From a checkpoint of a small transformer trained on Wikipedia.
Size: 5 heads of 64, vocabulary 8192, 38M parameters.
Architecture: RMSNorm before and after each block, no biases in attention or MLP, tied embeddings, capped logits.
Each number is 128 + 24 x the weight over its row's rms, rounded and kept within 0 to 255. Layers, rows and columns count from 0. The size above them is the row's rms in percent of the matrix's.

# layer 3 MLP gate, 1280x640, rms 0.0537, rows 281-309, columns 160-239
size [ 99  98  98 102 103  96 106  99  97  99 100 100 105 101 103  99 100 105  98  98 100 104 101 100  95 100  97 100 102]
[[135 118 140 170 115 180 118 116  98 130 155 146  94 130 141 145 179 114 132 148 136 106 109 118 149 118 145 172 123 155 134 113  99 186 114 134 125 122 151 111 147 152 170 137 154  79 101 121 128  72 125 108 131 121 131 137 152  85 127 141  92 131 187 162 129 127 161 177 112 110  97 117 132  89 142 103 123 107 145 115]
 [130 132 147 135 135 153 108 143 114 144 138 130 136 107  91 134 140 129 137 166 138  98 105 119 149 118 113 159 135 179  95 114 111  88 132 171 144 129 109 162 128 127 157 145 153 129 103 123  91 133 109 136  82 148  71 158 141 148 127 113 124 158 154 165  91 116 134 116 138 188 135 169 111 104 170 135 145 116 112  97]
 [144 160 148 156 129  92 139 131 141 151 127 102 154  99 175 136 117 125 109 161 115 103 121 136 118 133 176 124 110 132  97 108 134 114 127 128 125 135 162 145  96 136 116 125 105 140 143 168 102  99 185 137 123 118 130 115  75  94 141  92 137 129 114 139 112 136 134 125 161 153 140 144  79 164 112 107 143 153 122  73]
 [153  89 116 128 178 118 136 108 121 127 120 143 153 162  72 146 113 140 114 138 124 138 169 124 130 116 151  91 142 134 133 143 144 102 116 133 110 113 148 124 116 153 113 172  89 100  81 144 100 113 120 138 136 138  83 174 124 130 185 153  83 123 129 136 137 108 130  87 146 115 127 102 109 170 148  83  95 168 147 132]
 [131 112 122 150 109 158 133 137 114 109 135 127 143 123 141 136 116 133 130 107 186  98 124 114  62 137 130 105 152 125 100 142 115 145 128 121 123 112 131 159 134 131 123 112  88 147 178 142 141 116 124 107 111 106 111 130 143 140 148 112 175 149 129 120 132 157 124 151  88 116 120 158 119 174  99 125 123 159 119  95]
 [123 127 175  99 158 145 106 111 124 157 141 148 104 132 107  82 133 158 138 159 133 132 137 141 172 107 129 181 145 146 158 164 165 122 131 135  89  94 127 134 138 133 139 117 137 101 166 151 118 130 131 106 101 137 144 123  79 105 110 115  79 123 147 140 104 141 163 135 132 114 121 166 140 146 150 127  78 168 115 131]
 [133 125 124 136 123  99 111 128 168 143 104 108 121 121 137 107 154 133 134 107 125 128 138 145 114  99 120 149 111 133  97 110 143 102  90 150 127 131 107 123 130 152 120 179 139 124 180 134 113 143 138 128 116 133 154 119 146 143 152 114 111 138 133 169 121 105 137 158 102 147  96 117 108 143 113 137 117 146  89 160]
 [130 118 125 127 118 103 140 154 108 124 123 118 137 188 106  83 159 182 135  90 148 108 138 174 116 176 122 142 102 119 145 136 129 147 112 127 110 107  58 182 101 175 151 146 134 122 125 159 136 163 151  82 121 172 121 108 151 116 153  99 183 161 118  90  96 149 146 130 120 100 131 102 172 123 125 158 154 105 141 147]
 [108 154 109 123 104 172 133 111 100  92 108 156 122  97 108 112 119 133 156 162  80 134 150 103 177 132 141 123 121 153 174 144 105 125 125 146 126 141  89 116 156 117 104 156 153 154 133 142 102 134 113 153 148 145 128 109 138 132 107 155 166 141 136 130 137 173 118 145 114 138  94 124 120 102 103 109 121 129 134 100]
 [109 126  98 136 113 111  99 129 129 132 121 104 100 185 131 153 128 162 141 148 159 108  96 114 110  98 123 108 147 146 173 135 157 143 130 126 107 133 122 124 125 100 120 204  91 132 122 118 105 122 172 135 134 140 120 129 164 147 145 138 122 134 113 141 159 117 129 153 103 131 149 136 127 102 114 142 135  98 134 123]
 [ 96 130 106 111 113 108 114 117 135 164 129 143 139 137  89 125 123 119 117 120  83 118 112  91 176 138 139 117 151 142 193  99 102 187  70 120 108 145 138 145  85 141  96 138 202 151 140 133 135 106 173 106 106 159 105  99 118 129 141  94 130 120 159 122 125 119 131 143  96 106 144 118 153  94 151  94  96 118 165 161]
 [126 121  93 133 126  95 145 126 117 128 127 116 154 116 151 100 138 106 115 139 109 159 118 136 121 137 153 131 146 157 139 116 125 118 140 137 115 130 142 134 132 135 170 162 133 126 171 152 136 136 113 106 103 135 144 158 129 117  92 110 117 103 126 130 132 111 118 139 138 148 136  99 122 108 126 135 170 131 169 164]
 [109 119  81 133  98 147 154 127 105 129 136 141 121 149 109 139 137 134 147 115 132 121 120  74 149 137 134 127 149 135 159  90 117 182 120 102 199 112 109 127 129 143 157 120 126  98 139 109 118  91 111 119  91  91 114 121 140 163 170 164 126 145 115 105 123 143 104  67 113 144 129  90 103  97 159 122 101 171 142 172]
 [116 140 131 110 125 139  72 108 137 140 144  79 135 122  91 137 119 109 136 153 127 150 124 152 109 123 176 162 114 141 125  93 160 133 121 163  95 126  96 172 113 116 118 157 123 148 160 130 133 142 119 106 174 113 142 144  57 121 127 113 100 166  91 190  93 131 163 128 177 112  85 102 137 156 145 142 123 192 162 151]
 [101 147 149  97 132  86 114  94 126 114 145 124 168 151 122 103 156 139 151 160 115 123 158 144  92 115 166 106 120 156 134 103 129 160 143 101 158 156 139 108  88 138 110 103 138 125  87 114 135 172 168 111 141 133 112 143 132 123 123 115 139 133 142 132  89  96 122 102 151 119 103 128  74 132 152 115 108 187 151 108]
 [152 125 170 154 138 138 106 144 125 148 125 104 110 137 179 159 103 150  75 129 158 163 186 107 146 158 111 105 140 154 110  77 158 199 120 156 134 125 129 133 104 137  80 113 106 133 136 122 134  91 134 134 135  98 133  80  87 146 138 143 128 119 179 121 151 129 118 142 141 110 127 157 141  96 110 119 100 141  98 121]
 [ 80 141  99 148 122 122 113 169 123 133  96 110 144 158 125 181 136 159 137  88 159  97 110 126 119 139 115 161 131 136 128 146 119 103 149 128 145 129 123 159 139 110 139  87  93 127  87 142 141 109 134  94 119 155 103 106 126  84 135 115 157  96 102 148 112 166 157 153  75  71 134 117 132 107 128 129 119  97 141  70]
 [132 131 171 110 106 165 139 119 142 130 137 112 171 147 139 148 105 147 120 111 127 163 161 108 116 157 122 132 141 105 139 150  96 145 129 133 114 136 110 174 162 164 103 133 107 122  99 175 113 102 110 122  92 105 134 110 152 142 106 130 134 146  80 133  96 160  95 117 122 120  91 145 101  99 121 149 106 106 109  98]
 [127 110 168 134  92 154 123 114 152 125 106 112 122 135 100 108 103 110 163 171 126 113 133 136 157 146 117 181  86 130 148 193 119 156 120 153  97 134 126  74 133 131 139 119 108 140 128 150 130 106 162  81 132 149 112 167 130 132 131  98 124 194 118 159 113 133 121 132 132 117 112 102 161 116 151 140  91 152 136 120]
 [ 81 145  84 127 111 149 150 132 103 123 117 148  82 161 107 127  97 121 140 134 140 122 151 148 149 109 145 177 125 135 123 151 115 138 154 172 113 136 125 129 136 144 136 152 117 116 157 153  98 119 127  95 128 140 168 147 151  81 121 147  87 151 148 111  90 150 150 147 107 164 117 125 100 120 131 127 200 152 142 138]
 [122 151 132 126 107 154 147 133 155 161 154 156 152 145 103 147 108 142 121  98  71 126 144  77 140 132 100 113 152 145 114 126 117 122  97  92 163 159 118 132 141 137 135 121 117 139 135 115 113 100 134 146 127 103 118 140 159 131 162  88 112 135  88 123 161 126 134 131 149 121 139 131 170 113 143 162 130 147 132 121]
 [155 159 149 106 134 169 150 105 112 144 101 133 133 162 118 121 147 114 150 100 143 158 129 133 112 191 106 133 163 100 137 130 106  97 112 113 106 138 130 127 109 121 110 125 120 145 126 173 129 143 163  89  87 116 129 116 127 149 154  85 132 121 140 142 108  94 144 116  83 142 160 146  83 134 114 140 114 138 130 144]
 [160  82 108 115 125 121  83 122 152 113 123 175 155 157 132 101 123 131 109 151 142 142 121 136 136 140  83 140 130  75 135 146 110 151 125 148 137 220 159 121 101  79 113 141 165 129 122 153 112 102 143 129 159 123 142 106 133 123 135 165 153 131 145 142  99 123 171 129 155 169 145 145 121 120  90 126 124 159 136  90]
 [110 119 106 112 108 107 144 141 113 160  84 142 186 125 119 133 158  93 144 107 135 146 124 139 152 112 155 151 117 123 110  89 154  90 123 109 170 151  81 150 123 102 143 124 186 115 109 153 115 157 109  97  85 142 170 131 140  93 137 142 144 131 113 175 102 156  93 133  95 140  83 108 105 178 141 101 127 137 122 145]
 [127 139 131 180 157 122 115 135 119  77 116 120 135 119 156 153 104 136 130  72 137 139 125 140 143 111 126 135 120 157 125 120 150 142 176 127 113 142 135 159 136 113 116 147  85 112 172 113 112 107 105 101 124 112 116 129 108 156 115 117 107 137 113 144 130 111 159 148 125 131  54 107 122 149 111 166 146 125 137 181]
 [ 93  98 157 162 134 125 128 158  99  93 129 142 133 118 140 180 153 114 140 147 176 156  83 130 138 186 125  93 163 101 104 150 167 159 136 186  91 124 151 155 118 169 132 126 101 128 101 121 148 137 115  99 150 121 133 157 120 153 129 121 179 123  64 133 113 137 128 139  70 112  66 123 155 140 120 130 118  92 166 146]
 [143 111 153 104 106 134 112 162 123 145 174 125  93 111 123 152  97 151 129 131 143 158 100 142 131 166 110 167 143  91 133 137 100 137 111 144 130  90 135 127 115 114 134  82 143 128  95  99 113  85 132  84  85 124 135 166 151 126 120  91 145 183 106 185 106 107  90 126 113 149 153  83 145 166 120 159 121 110 118 144]
 [115 176 106 157 144 105 139 148 139  82 137 106 140 126 121 170 179 118 139 114 102 149 111 142 151 135 136 109 139 141 149 127 136 192 160 117  95 139 130 108 138 107 108 116 166 120 110  94 112  97 135 146 125  86 148  98 125 106 156 159  65 133 176 120 148 129 116 111 122 101 133 177 121  90 100 116  99 187 142 132]
 [135 118 119 169 112 129 152 115 109 159 144 143 115 145 129 104 150 140 140 114 148 118 176 147 142 133 105 132 125  53 147 122 163 143 129 116 142  99 173 120  89 119 129 124 133 143 150 149 126 120 114 140 128 141 121 140  90 107 134 149 155 109 141 145 125 122 161  95 117 145 139 112 127 128 101 114 117 134 149 122]]
# layer 3 MLP up, 1280x640, rms 0.0557, rows 281-308, columns 160-239
size [ 95  96  98  98 103  92 102  96  96 100  98  96 105  98  96  94  97 101  95  94 106 101  98 101  91  98 100 102]
[[143  96 154 121 115 103 167 137  86 130 127 155 132  70 132 139 147 121 143 133 123 129  99 106 116  99  81 163 166 149 132 123 127 119 114 131 140 163  84 147 143 153 137 133 130 137 168 123 114 100 135  74 110 120 173 107 161 128 127 140 140 153 166 125 119 147  92 141 141 147 169 121 126 153 146 131 113 121 101 154]
 [ 94 106 123 151 120  76 128  99 129 149 126 134 123 140 149 123 130 179 128 101 120 148 135 122 127 138 147 137 174 172 148 153 136 153 128 132  96 110 123 138 134 162 128 118  98  96 125 132 110 152  95 171 122 139 128 128 163 145 115  57 112 145 130 146 129 121 132 105 130 128 133 124 121 130 143 143 134  74 179 151]
 [142 119 136  96 118 143 144 143 120 165 140 133 129 126 130 164 148 134  63 110  91 168 138 126 155 149 109 114 144  83 128 113 158 134 140 110 134 131 136 106 118 157 135  86 131 117 145 118 141 122 145 169 123 122 110 123 128 114 154 131 121 117 149 145  84 111 141 124 128 106 203 112 126 140 143 148 129  94 130 166]
 [126 136  75 131 141 123  98  83 135 104 108 117  73 100 120 109 146 172 146 153 133 143 126 124  95 101 158 147 144  70 112 104 142 120 170 168 137 140 148 108 136 156 135 144 164 147 134 208 124 144 133  95 100 129 140  65  99 152 144 111 126 115 127 192 131 118 141 126 134 117 105  98 156 155 150 123  87 172 129  87]
 [127 121 111 137 149 156 144  95 128  96 145  80 139 117 114 118 140  80 129  98 117 104 126 126 121 152 121 140  93 147 117 166 145 115 128 124 138 106 135 124 113 146 150 134 157 116 154 126  88 144 111 133 150 105 140 126 122 114 135 112 188 119 111 160 144 149 156 120 163  55 127 131 120 142 146 109 125 198 104 175]
 [149 203 137 142 129 151 163 120 168 124 150 158  93 156 120 152 153 139 102 115 154 107 140 117 106 125 133 132 109  95 152 117 128 155  98 128 130 111 167 126 115 145 156 115 127  92 104 118 160 133 126 118 103 151 159 126 156 158 116 159 134 140 152 109 133 140 149 140 165 136 115 122 113  93 118 132 122 137  93  96]
 [132 134 105 125 125 165 127 129 112 129 161 128 134 168 154 160 152 146 173  86 158 135 164 101 153 123 151 166 146 133 156 143 118 130 125  92 132 131 118  87 166 122 108 134 186 115  98 152 119 152 103 126  73 101 194 120 104 122 149  93 120 140 133 170 136 122 123 140 164 118 121 155 141 131 106 129  62 123 150 138]
 [133 182 168 145 110 117 142 152 113 127 154 141 111 140 120 142 161 117 119 101 140  83  91 134 106 154 117 177 130  91 141 129 122 149 124 139 117 115 133 148 132 131 141 133 131 110  89 127 132  65 118 127 161 172 183 136 121 103 143 138 127  98 123 117 102 173 162 145 115 160 136 126 150 136 116 131 184 113 118 146]
 [138 123 155 120 138 134 142 189 151 151 177 134 111 122  79 130 111  88 115 155 154 135 125 163  85 120 145 138 126  81 137 110 146  51  95 103 124 115 122 135 143 119 112 130 161 110 123 110  91 128 101  99 149  73 117 157 127 133 133 130 145 105 113 164 122  98 109 104 160  92 141 125 123 138 145  99 112 179 105  81]
 [147 120 124  97  91 154  78 102 159 133 115 150 126  65 137 135 142 156 120 154 123 112 130 147 139 101 114  95  85 115 158 129 151 102  67 115 114 110 107 138 158 115 160 104 117 124 121  84 109 178 128 132 152 125 123  94 131 162 102 103 125  87  91 112 106 157 153 169 152 141  89  94 157  94 149 141 150  99 142 126]
 [166 119 119 112 128 141 129 103 129  88 139 149 102 122 128 115 133 150 157 122 120 133 145  70 125 130 118 147 156 146 126  86 131 142 132 102 145 133 138 135 155 164 111 123 136 113 137 138 125 161 145 121  65 119  85 141 117  71 119 108 119 148 143 139 168 176 167 157 172 111 150 151 164  77 109 132 153 133 174 156]
 [ 89 168 127 108 126 160 177 117 107 119 111 167 128 153 128 166  83 157 120 145  88 136 110 107 141 113  71 143 123 104 124 133  85 163 135 112 124 139 161 143 116 104 135 101 138 130 129 116 154 119 129 167 148 104 127  97 130 114 163 139  89  87 133 105 162 144 116 132 135 107  95 153 140 149 107 129  83 154 154 126]
 [115  92  83 169 150 151 131 135 154 165 163 130 160 138 133 121  86 119 136 116 125 145 115 118  71 119  66 104 126 144 114 128 118 133 141 160 109 127 115  98 122 184 162 151 123 139 151 137 160 132 112 149 109 173 134 128  84 147 127 189 119 179 185 112 118 124 124  74 181 142 125 142 115 116 149 111 127  68 125 113]
 [109 158 142 153 127 192 136 115  84 131 139 113 126 108 109 114 167 114 157 181 113 106 113 104 105 113 118 122 133 131 142 110 107 159 105 145 157 117 120 137 125 164 124 132 101 133 103 157 150 115 118  71 113 108 110 145 136 134 130 156  77  64 116 134 120 107 127  79 120  95 104 131 140 150 156  84 107 140 146  94]
 [102 138 127 178 122 137 143  90 135 119 151 107 129 149 146 126 158 158 112 109 118 144 154  70 124 140 129 155 164 161 116 102 137 149 157 156 147 108 133 149  93 156 112 140  96 124 171 119 170 127 123 130 103 150 162 114 109 128 113 135 107 142 111 106 105 132 136 163 134 132  94 155 102  84 129 109 167  84 148  94]
 [177 107  97 100 165 153 109 111  74 181 139 158 157 159 110 147  82 120 120 169 132 131 145 157  98 142 167 180 103 129 123 107 124 103 141 165 157 101 105 125 145  86 134 102 163 148 104 169 163 149 109 125 135 111  94 118 116 108 121  86  88 141  93 141 100 127 134 170 160 128 162 144 154 114 119 148 139 157 119 127]
 [ 99 109 107 129 157 128 121 112  94  95 121 131 145 166 146 133 116 128 125 125 132 159 135 142 121 129 126 146 148 142 136 185 106 104 108 101 149 145 147 117 158 118 144 179 140 132 144 116 180 165 150 128  98  96 125 120 122 111 146 107 124 136  84 136 147 101 144 124 141 128 143 121 159 110 125 134 106  90 135  98]
 [148 111 130 159 122 172 111 115 107 108 116 118 144 146 113 115 171 133 122 128  90 120 142 127 124 161 114 132 157 135 174 124 129 149 125 145 115 112 116 121  98 129 156 108 162 138 141 137 133 181 153 127 160 133 128 121 133 161 108 117 135 128 153 101  92 122 105 132 122 110 153 116 125 117 115 124 103 126 117 134]
 [123 141 167 159 154 149 115 179 122 137  92 122 145 148 131 154 133 128 150 111 136  81 121 105 133 136 142 142 132 147 145 159 143 117 113 126 140 151 120 106 189 145  92 114 157 139 126  88 127 117 127 125 125  97 124 145 101  98 157 129 142 140 150 149 126 173 114 126 118 138  86 152 176 150 113 115 106 160 104 105]
 [127 116  96 131 144  82  91 124 154 112  91 142 111 109  95 154 146 139 125 120 129 122 183 132  74 139 184 105 130 162 112 119 132  86 136 124 131 146  90 153 111 107 135 156 141 121 150 118 141 153 135 128 140 148 150 133 139 154 153 143 116 167 153 120 118 141 133 158 135 128 127 116 152 155 174 112 120 124 119  59]
 [143 105 127 110 118 152 136 140 161 176 151 106 161 162 146 150 143 131 140 149 109 139 138 116 111 119 123 118 137 122 124 113 163 140 163 143 120 156 127  76 133  89 131 126  97 134  80 142 139 134 158 108 142 149 104 165 132  88 149 114 151 168 101 118 150  96 113 121 110 108  97 115  83 147 126 124  49 107 128 131]
 [108 117 133  91 105 117 142 128 121 122  79 139 128 140 120 121 156  87 134 146 107 112 130 117 118  98 131  97 149  95 103 133 132 168 149  99 124  66 147 137 107 155 138  98 137 154 135 108 160 119 134 134 105 127 143 155 146 172 125 149 116 138 153 148 111 128 137 125 141 137 152  73 112 125 149 109 163  92 158 135]
 [135 111 110 130 121 106 142  87 124  81 179 137 161 110 141 142 171 122 144 103 135 148 146 152 115 135 116 125 138  85 142 182 100 125  91 125 123 130 102 155  96  91 100 144 163 144 154 106  90 123 156 118  85 106 139 134 140 100 121 164 142 178 166 118  93 106 116 101  83 171 116 157 125 130 139 147 114 123 129 123]
 [129 124 136 162 171 132 109 137  78 113 117 146 160 106 137 135 187 140 153 182 141  81 142 175 160 159 145 160  89 142 153 115 149 102 132  91 138 116 104 127 114 144 136 128 171 115 100 156 126 119  98 139  99 130 151 137 153 159  87 103 107 109 111 130 139 103  68 130 155 147 134 103 156 128 155 125 105 107 128 137]
 [ 95 101 162 168 168 124 137 130 125 118 104 121 179 117 133 116 155 103 131 134 151 134 138 133  99 164 132 178 128 161 121 127 137 113 134  92  94 140 122 134 110 181 131 114 111 134 162  82 130 141 159 123 109 111 158 107 115 121 131 115 190 120 117 129  74 160 145 173 127 128  40 165 127 128 138  98 131 138  95 149]
 [148 110 143  81 145 142 138 125 122 173 119 118 126 145 142 104 106 105 132  70 111 157 113 156 149 162 118 120 142 155 122 100 186 125 122 136 112 122 120 135 100 141  88 120  87 118  85 122  83 106 117 123 121 119 113 161 121 142  98  89 115 103 101 144 146  92 141 136 129  97 124 120 171 164 135 142 156 119  94 149]
 [133 113 130  85 177 125 145 127 166 136 106 113 159 161 131 150 130 133 114 113 108 115 167 119 143 155 115 140 113 127 125 150 141 160 159 153 142 152 150  96 109 148 117 130 162 148 123 121 120 133 119 126 143 141 157 139 149 115 110 165 146 105 104  88 127 138 155 105 137 101 129 131 107 112 159  97 125 161 132 101]
 [106 152 177 114 153 113 113 150 135 148 182 124 147 118 134 141 126 132 138 151 166 171 110 111 130 105 123 114 163 114 118 159 140 158 138 126 132  65 180  98 122 142 128 123 117 117 124 126 102 107 122 135 155 112 105 135 124 155 118 142  36 135 117 159 128 175 123 127 151 137  93 134 153 144 113 164 140 172 109 162]]
# layer 3 MLP down (transposed), 1280x640, rms 0.0533, rows 281-308, columns 160-239
size [ 93  95 101 100 106  96 101  95  97 106  97  98 104 104  96  94 100 101  95  93 114 101  97 100  89 101  95  98]
[[135 116 107 139  95 152  96 155 158 118 134 135 113 125 120 116 102 111 109 168 115  97 136 122 145 172 104 106 117 101 107 174 135 102 151  89 138 127 125 129 146 128 111 117 124 148 109 111 139 134 128 123 114 154 108 137 179 157 136 111 129 117  75 110 170 116 120 118 116 122  99 114 117 111 119 125 115 131 122 129]
 [137 125 132 112  86 170 104 130 116 123 134 149 121 104  98 113 112  81 175 107 126 105 115 114 106 151 133 108  84 112 143  74 104 122 137 116 182  81 102 150 133 121 134 154 112 117 143 130 155  96 155  93 106  91 116 140 103 120  92 186 108 167 110 134 114 136 109 128 117 109 103 111 146 158 128 116 120 125 107 111]
 [133 170 146 141 150  97 127 122 126 134 168 132 130 129 182  92 114 108 157 122 102 128 126 130  90 131 155 142 136 115  90 112 145 127  75 123 139 102 112 124 115 155 109 134  90 172 128 147 148 102 170  56 125 148 105 133 172 112 145  75 124 126  96 183  96 120 107 166 141 135  91 162 125 122 108 103 127 169 115  98]
 [133 117 160 159 111 109 135 158 107 165 149 169 150 142 151 148 131 111 112 143 113 123 169 157 155 147 114  78 110 116 139  94 114  60 108  90 122 109 137 132 161 138 162 157  69 107 126  78 139 105 134 126 157 110  98 160 122 106 122 148 129 138 171 147  90 142 103 140 139 110 160 123 109 189 159 118 130 116 128 142]
 [133 119 131 206 149 143 101 116 121 120 144 130 125 114 144 102 130 110 132 124 144 132 136  80 125 145 122 129 105 112 113 107 107 116 164 133 120  83  95  95 139 116 141 105 144 136 130 124 142  88  82  99 143 145 146 102  86 111 156 171  63 127  91 155 105 129 135  97 137 144 132 151 137 128 128 153 138 118  92 110]
 [134 100 136 138 145 140 127 133  86 121 131 144 162 103 145 132 102 128 159 129 104 156 112 154 157 149 147 146 108 138 101 106 116 134 138 145 153 162 115 131 128 112  95 151 108 144 103 128 124 110 108 128 165 126 116 158 211  90 133 137 148 147 121 135 137 130 122 124 117 122 132 134 135 147 110 124 125 100 155 155]
 [109 112 162 179 147 139 139 168 142 122  73 130 143 140 157 149 130 103 120 112 129 140  91 158 121 123 123 104 138 144 109 174 164 156 123 182 116 110 148 109 147 134 114 161 114 189 174 128 111 110 151 132 139 147 118 130 121 153 162 110 135 122 131 162 192 120 140 151 101 162 134 138 110 141 133 100 155  79  71 179]
 [119  85  82 163 135 159 119  81 119 135 120 163 111 107 133 151  89  87 124 141 108 133 122 164 151 111 167 116 135 138  93 127 136  82 149 125 152 150  84  99 121 120 116  94 107 179 111  90 116 181 167 138 119  89 126 166 113 149 155 126 127 122 126 155 146  97 108 128 109  96 131 165  75 122 145 155  99 127 107 116]
 [136 116 135  79 117  91 168 128 120  69  99 157 113 101 127 154 107 160 185 126 103 146 153 119 113 144 154 140 136 149 137 149 114 138 135 109 129 134 109 121 115 129 119 133 109 141 107 144 123 153  97 100 118 135 114 116  94 121 126 153 167 106 124 131 137 156  87 128 108 125 141 130 125 134 141 153 147  98 153 166]
 [130 125 152 124  90  87 146 124  87 139 125  97 147 100 105  99 114 102  97 134 118 152 120  99 140 154 142 144 137 139  77 110  99 128 120 117 156 160 152 121 142  75 123  69 135 128  77 144 135 154 131  77 157 125 116 134 157 136 137 139 136 163 149 115 116 126 121 101 153 106 149  99 104 123 141 127 106 136 137 127]
 [124 111 152 123 104 150 143 138 110  78 140 152 109 153 134 111  94 113 145 129 154 125 117 164 104 132 118 150 175  92 125 172 149 149 159 118 175 127 150  92 148 125 133 114  83 153 133 132 133 123 133 116 145 124 147 139 105 102 118 152 137 152  85 143 137 122 103  93 106 132 127 166  79 196 162 143 117 151 117 112]
 [164 121 159 115 135 135 102 133 133 113 117 135 146 131 107  95 128 175 130  49 174 133 135 147 101 158 129 145 112 116 119 133 123 102 131 154  81  87  86  69 115 116 169 123 157 118 163  95 110  84 110 149 150 142 146 122 103 147 140 115 142 164  97 122 140 169 140 125 124 106 148  79 127 127 145 120  98 103 125 104]
 [131 141 151 127 104  81 129 147 123  90 108 122 154 129 120 134 178 113 117 121 123 143 135 126 120 153 138 186 131 123 131 133 105 140 134 133 126  95 120 149 116 122 117 143 119 177 117 130 141 123 139 119 137 145 114  90 103 127 120  96 145 121 102 153 136 142 144 138 126 146 112 119 103 138  94 154 159 146 140  65]
 [100 128 117 124 151  71 137  89 131 126 115 142 128 104 115 140  77 127  92 107 114 150 136 132 128 151 150 121 138 142 153 125 138 118 151 104  98 116 141 106 153 125 125 139 152 180 140 105  83 140 142  49 109 136 127 103 115 102 118  93 151 103 115 127 130 135 157 117 155 140 150 120 119 112 142 167 115 105 144 141]
 [151 108 114 114 109 112 114 193 130 111 123 133 108  73 119 168 104 112 108 172 127 118  96 138 135 127 140 128 132 137 126 154 158 100 109 113 107 157 104 115 157 161 135  84 161 133  93 148 111 139 114 123 118 116 127 136 108 123 128 142 131  97  98 118 126 157 158 186 136 140 143 126 131 117 137 147 145 137 123 182]
 [106 144 155 142  92 102 145 142 179 121  98 114 134 139  99 128 182 160  85 123 129 112  99 123 154 151 143 113 157 149 155 179 117 164 112 117  95 130 136 159 127 172 162 150 129 179 126  72 125 106 165 127 131  94 146 137 118 129 100 184 167 104 156  95 144 160 122  92 139 140  75 156 141 156 169 166 105 120 127 119]
 [124 189 105 133 116 118 130 156 109 108 123 144 170 114 106 179 126 129 184  72 124 107  94 139 103 100 160 137 165 124  90 104 145 119 171 124 142  94 114 164 153 141 136 114 118 182  96 148 136 110 106  98 100 145  95 105 164 122 169 107 145 122 138 155 160 176 141 143 117 161  57 132 126 128 110 140 135 144  92 120]
 [106 151 164 189 149 115 109 123  91 126  96 132 124 141 134 103  78 138 106 147 136 135 115 130 105 124 103 183 126 129 119  67 124 133 155 130 154 125 177 128 121 121 132 122 139 152 179 116 147 154 128 145 144 140 150  96 137 148 133 147 138  98 111 143 139 156 145 111 143 103 136  95 146 154 152  87 128 141 116 125]
 [109 133 111 129 105 125 111  87 136 128 146 138 137 112 135 133 125 117 134 130 157 198 109 134  82 151 118 139 116 105 149 132 121 165 114  83 108 106  82 146 105 128 142 128 113 102 137 153 109  89 154 103 121 123 167 102 117 143 113 123 157  97 143 101 144 104 132 159 124  92 129  93 147 122 122 162 148 127 118 130]
 [157 163 141 126 117 141 114 141 117 166 131 135 144 147 139 103  89 114 109 173 129 144 135 124 168 117 117 105 172  83  89 100 151 185 161 104 143 110 159 176 123 152 104 109 135 124 182 167 130 100 102 175 128 123 104 152 114  68 122 146 167 129  87 143 125 118 134 127 151 124 114 174 131 194 102 144  86 122 127 146]
 [135 115 142 111 129 125 145 125 111 141 141 126 124 117 145 135 115 140 133 116 120 130 141 109 117 126 107 111 157 138 140 139 126 131 165  92 136 116 107 106 110 108 137 134 128  73 151 169 126 150  70 162 114 125 141 128 102 128 117 110 115  98 142 124 105 130 145 144 135 161 141 121 124 103 119 162 145 132 132 136]
 [120 125 124 131 126 125 128 117  98 149 141 159 144 114  89 109 128 161 100 166 129 174 137 126 135  79 137 139 121 149 148 126 135 110 147 148 138 149 122 107 124 129 105 123  92 156 126 133 162 121 132 108 169  85 101 112 171 108  89 138 125 116 137 138 116 116 120 146 132 121  93 115 140 112 124 147 141 113 167 126]
 [167 138 126 112 137 157 102 124 136 108 132 105 123 131 137  99  82 164 116 113 132  95 132 125 113 133 140 154 103 167 117 105 182 132 139 113 153  99 162 112 139 125 113 104 119 115 111 107 114 131 131 110 148 190 116 125 108 160 143 141 134  96 150 114 154 146 138 155 148 114 132 135 135 122 118  85 130 162 143 109]
 [132 164 180 170 142 137 131 134 148 137 107 148 117 138 152 108 150 156 111 171 136 120 104 131 132 159 124 108 122  92 133 179 122 155 131 134 115  94 155 134 140 146 130 139  70 163 127 129 127  88 136  92 147  96 146 128 121  98 136 109 135  95 142  92 142 116 142 145 126 134 140 154 158 103 145  82 169 156 115 115]
 [121 179 113 137 126 168 123 114 169  94 128 109  88 147 143 129 129 137 128 117 143 137 119  90 147 101 139 105 126 102 107 135 113 122 130 135 172  96 110 106 123 105 177 159 122 137 120 151 111 102  96 135 109 146 138 145 114 126 141 138  52 136 121 120 139 106 133 107 146 148 226  96 148 148  89 147 130 140 168 104]
 [123 154 119 117  72 135 123  99 147 137 110 125 102 123 139  95 117 118 111 125 135 113 174 134 164  69 175 138 105 127  97  91 131 133 153 141 143 125 124 164 126 101 140 125 138 109 131 164  81 114  92 144 151 114 135  95 105 105 148 152  99 151 187 117 150 146 121 161 147  90 160 130 113 145 126 138 150 130 100 121]
 [163 122 116 153  80 131 126 146  85 160 164 117 124  73 157 132 110 102 102 141 147 140 126  94 143 163 143 149 148 110 119 142 104 101  76  92 111 100 112 139 115 124 142  82 133 103 111  89 119  99 121 156 112 104 141 174 142 137 167  80 111 144 122 120 139  93 110 179 145 112 198  79 135 197  96 147 111 142 125 130]
 [115  66 170 126  63 144 117 138 122 133 130  71 138 127  90 130  79  98 136 108 145 113 159  93 105 166 119 175 133 120 121 118 132  67 118 120 118 182 104 147 116 146 147 137  91 111 135 153 181 156 145 149 145 182 164 128 147 108 136 144 177 111 136 128 130 119 151 169 113 145 150  85 113 124 131 141 157 130 135  71]]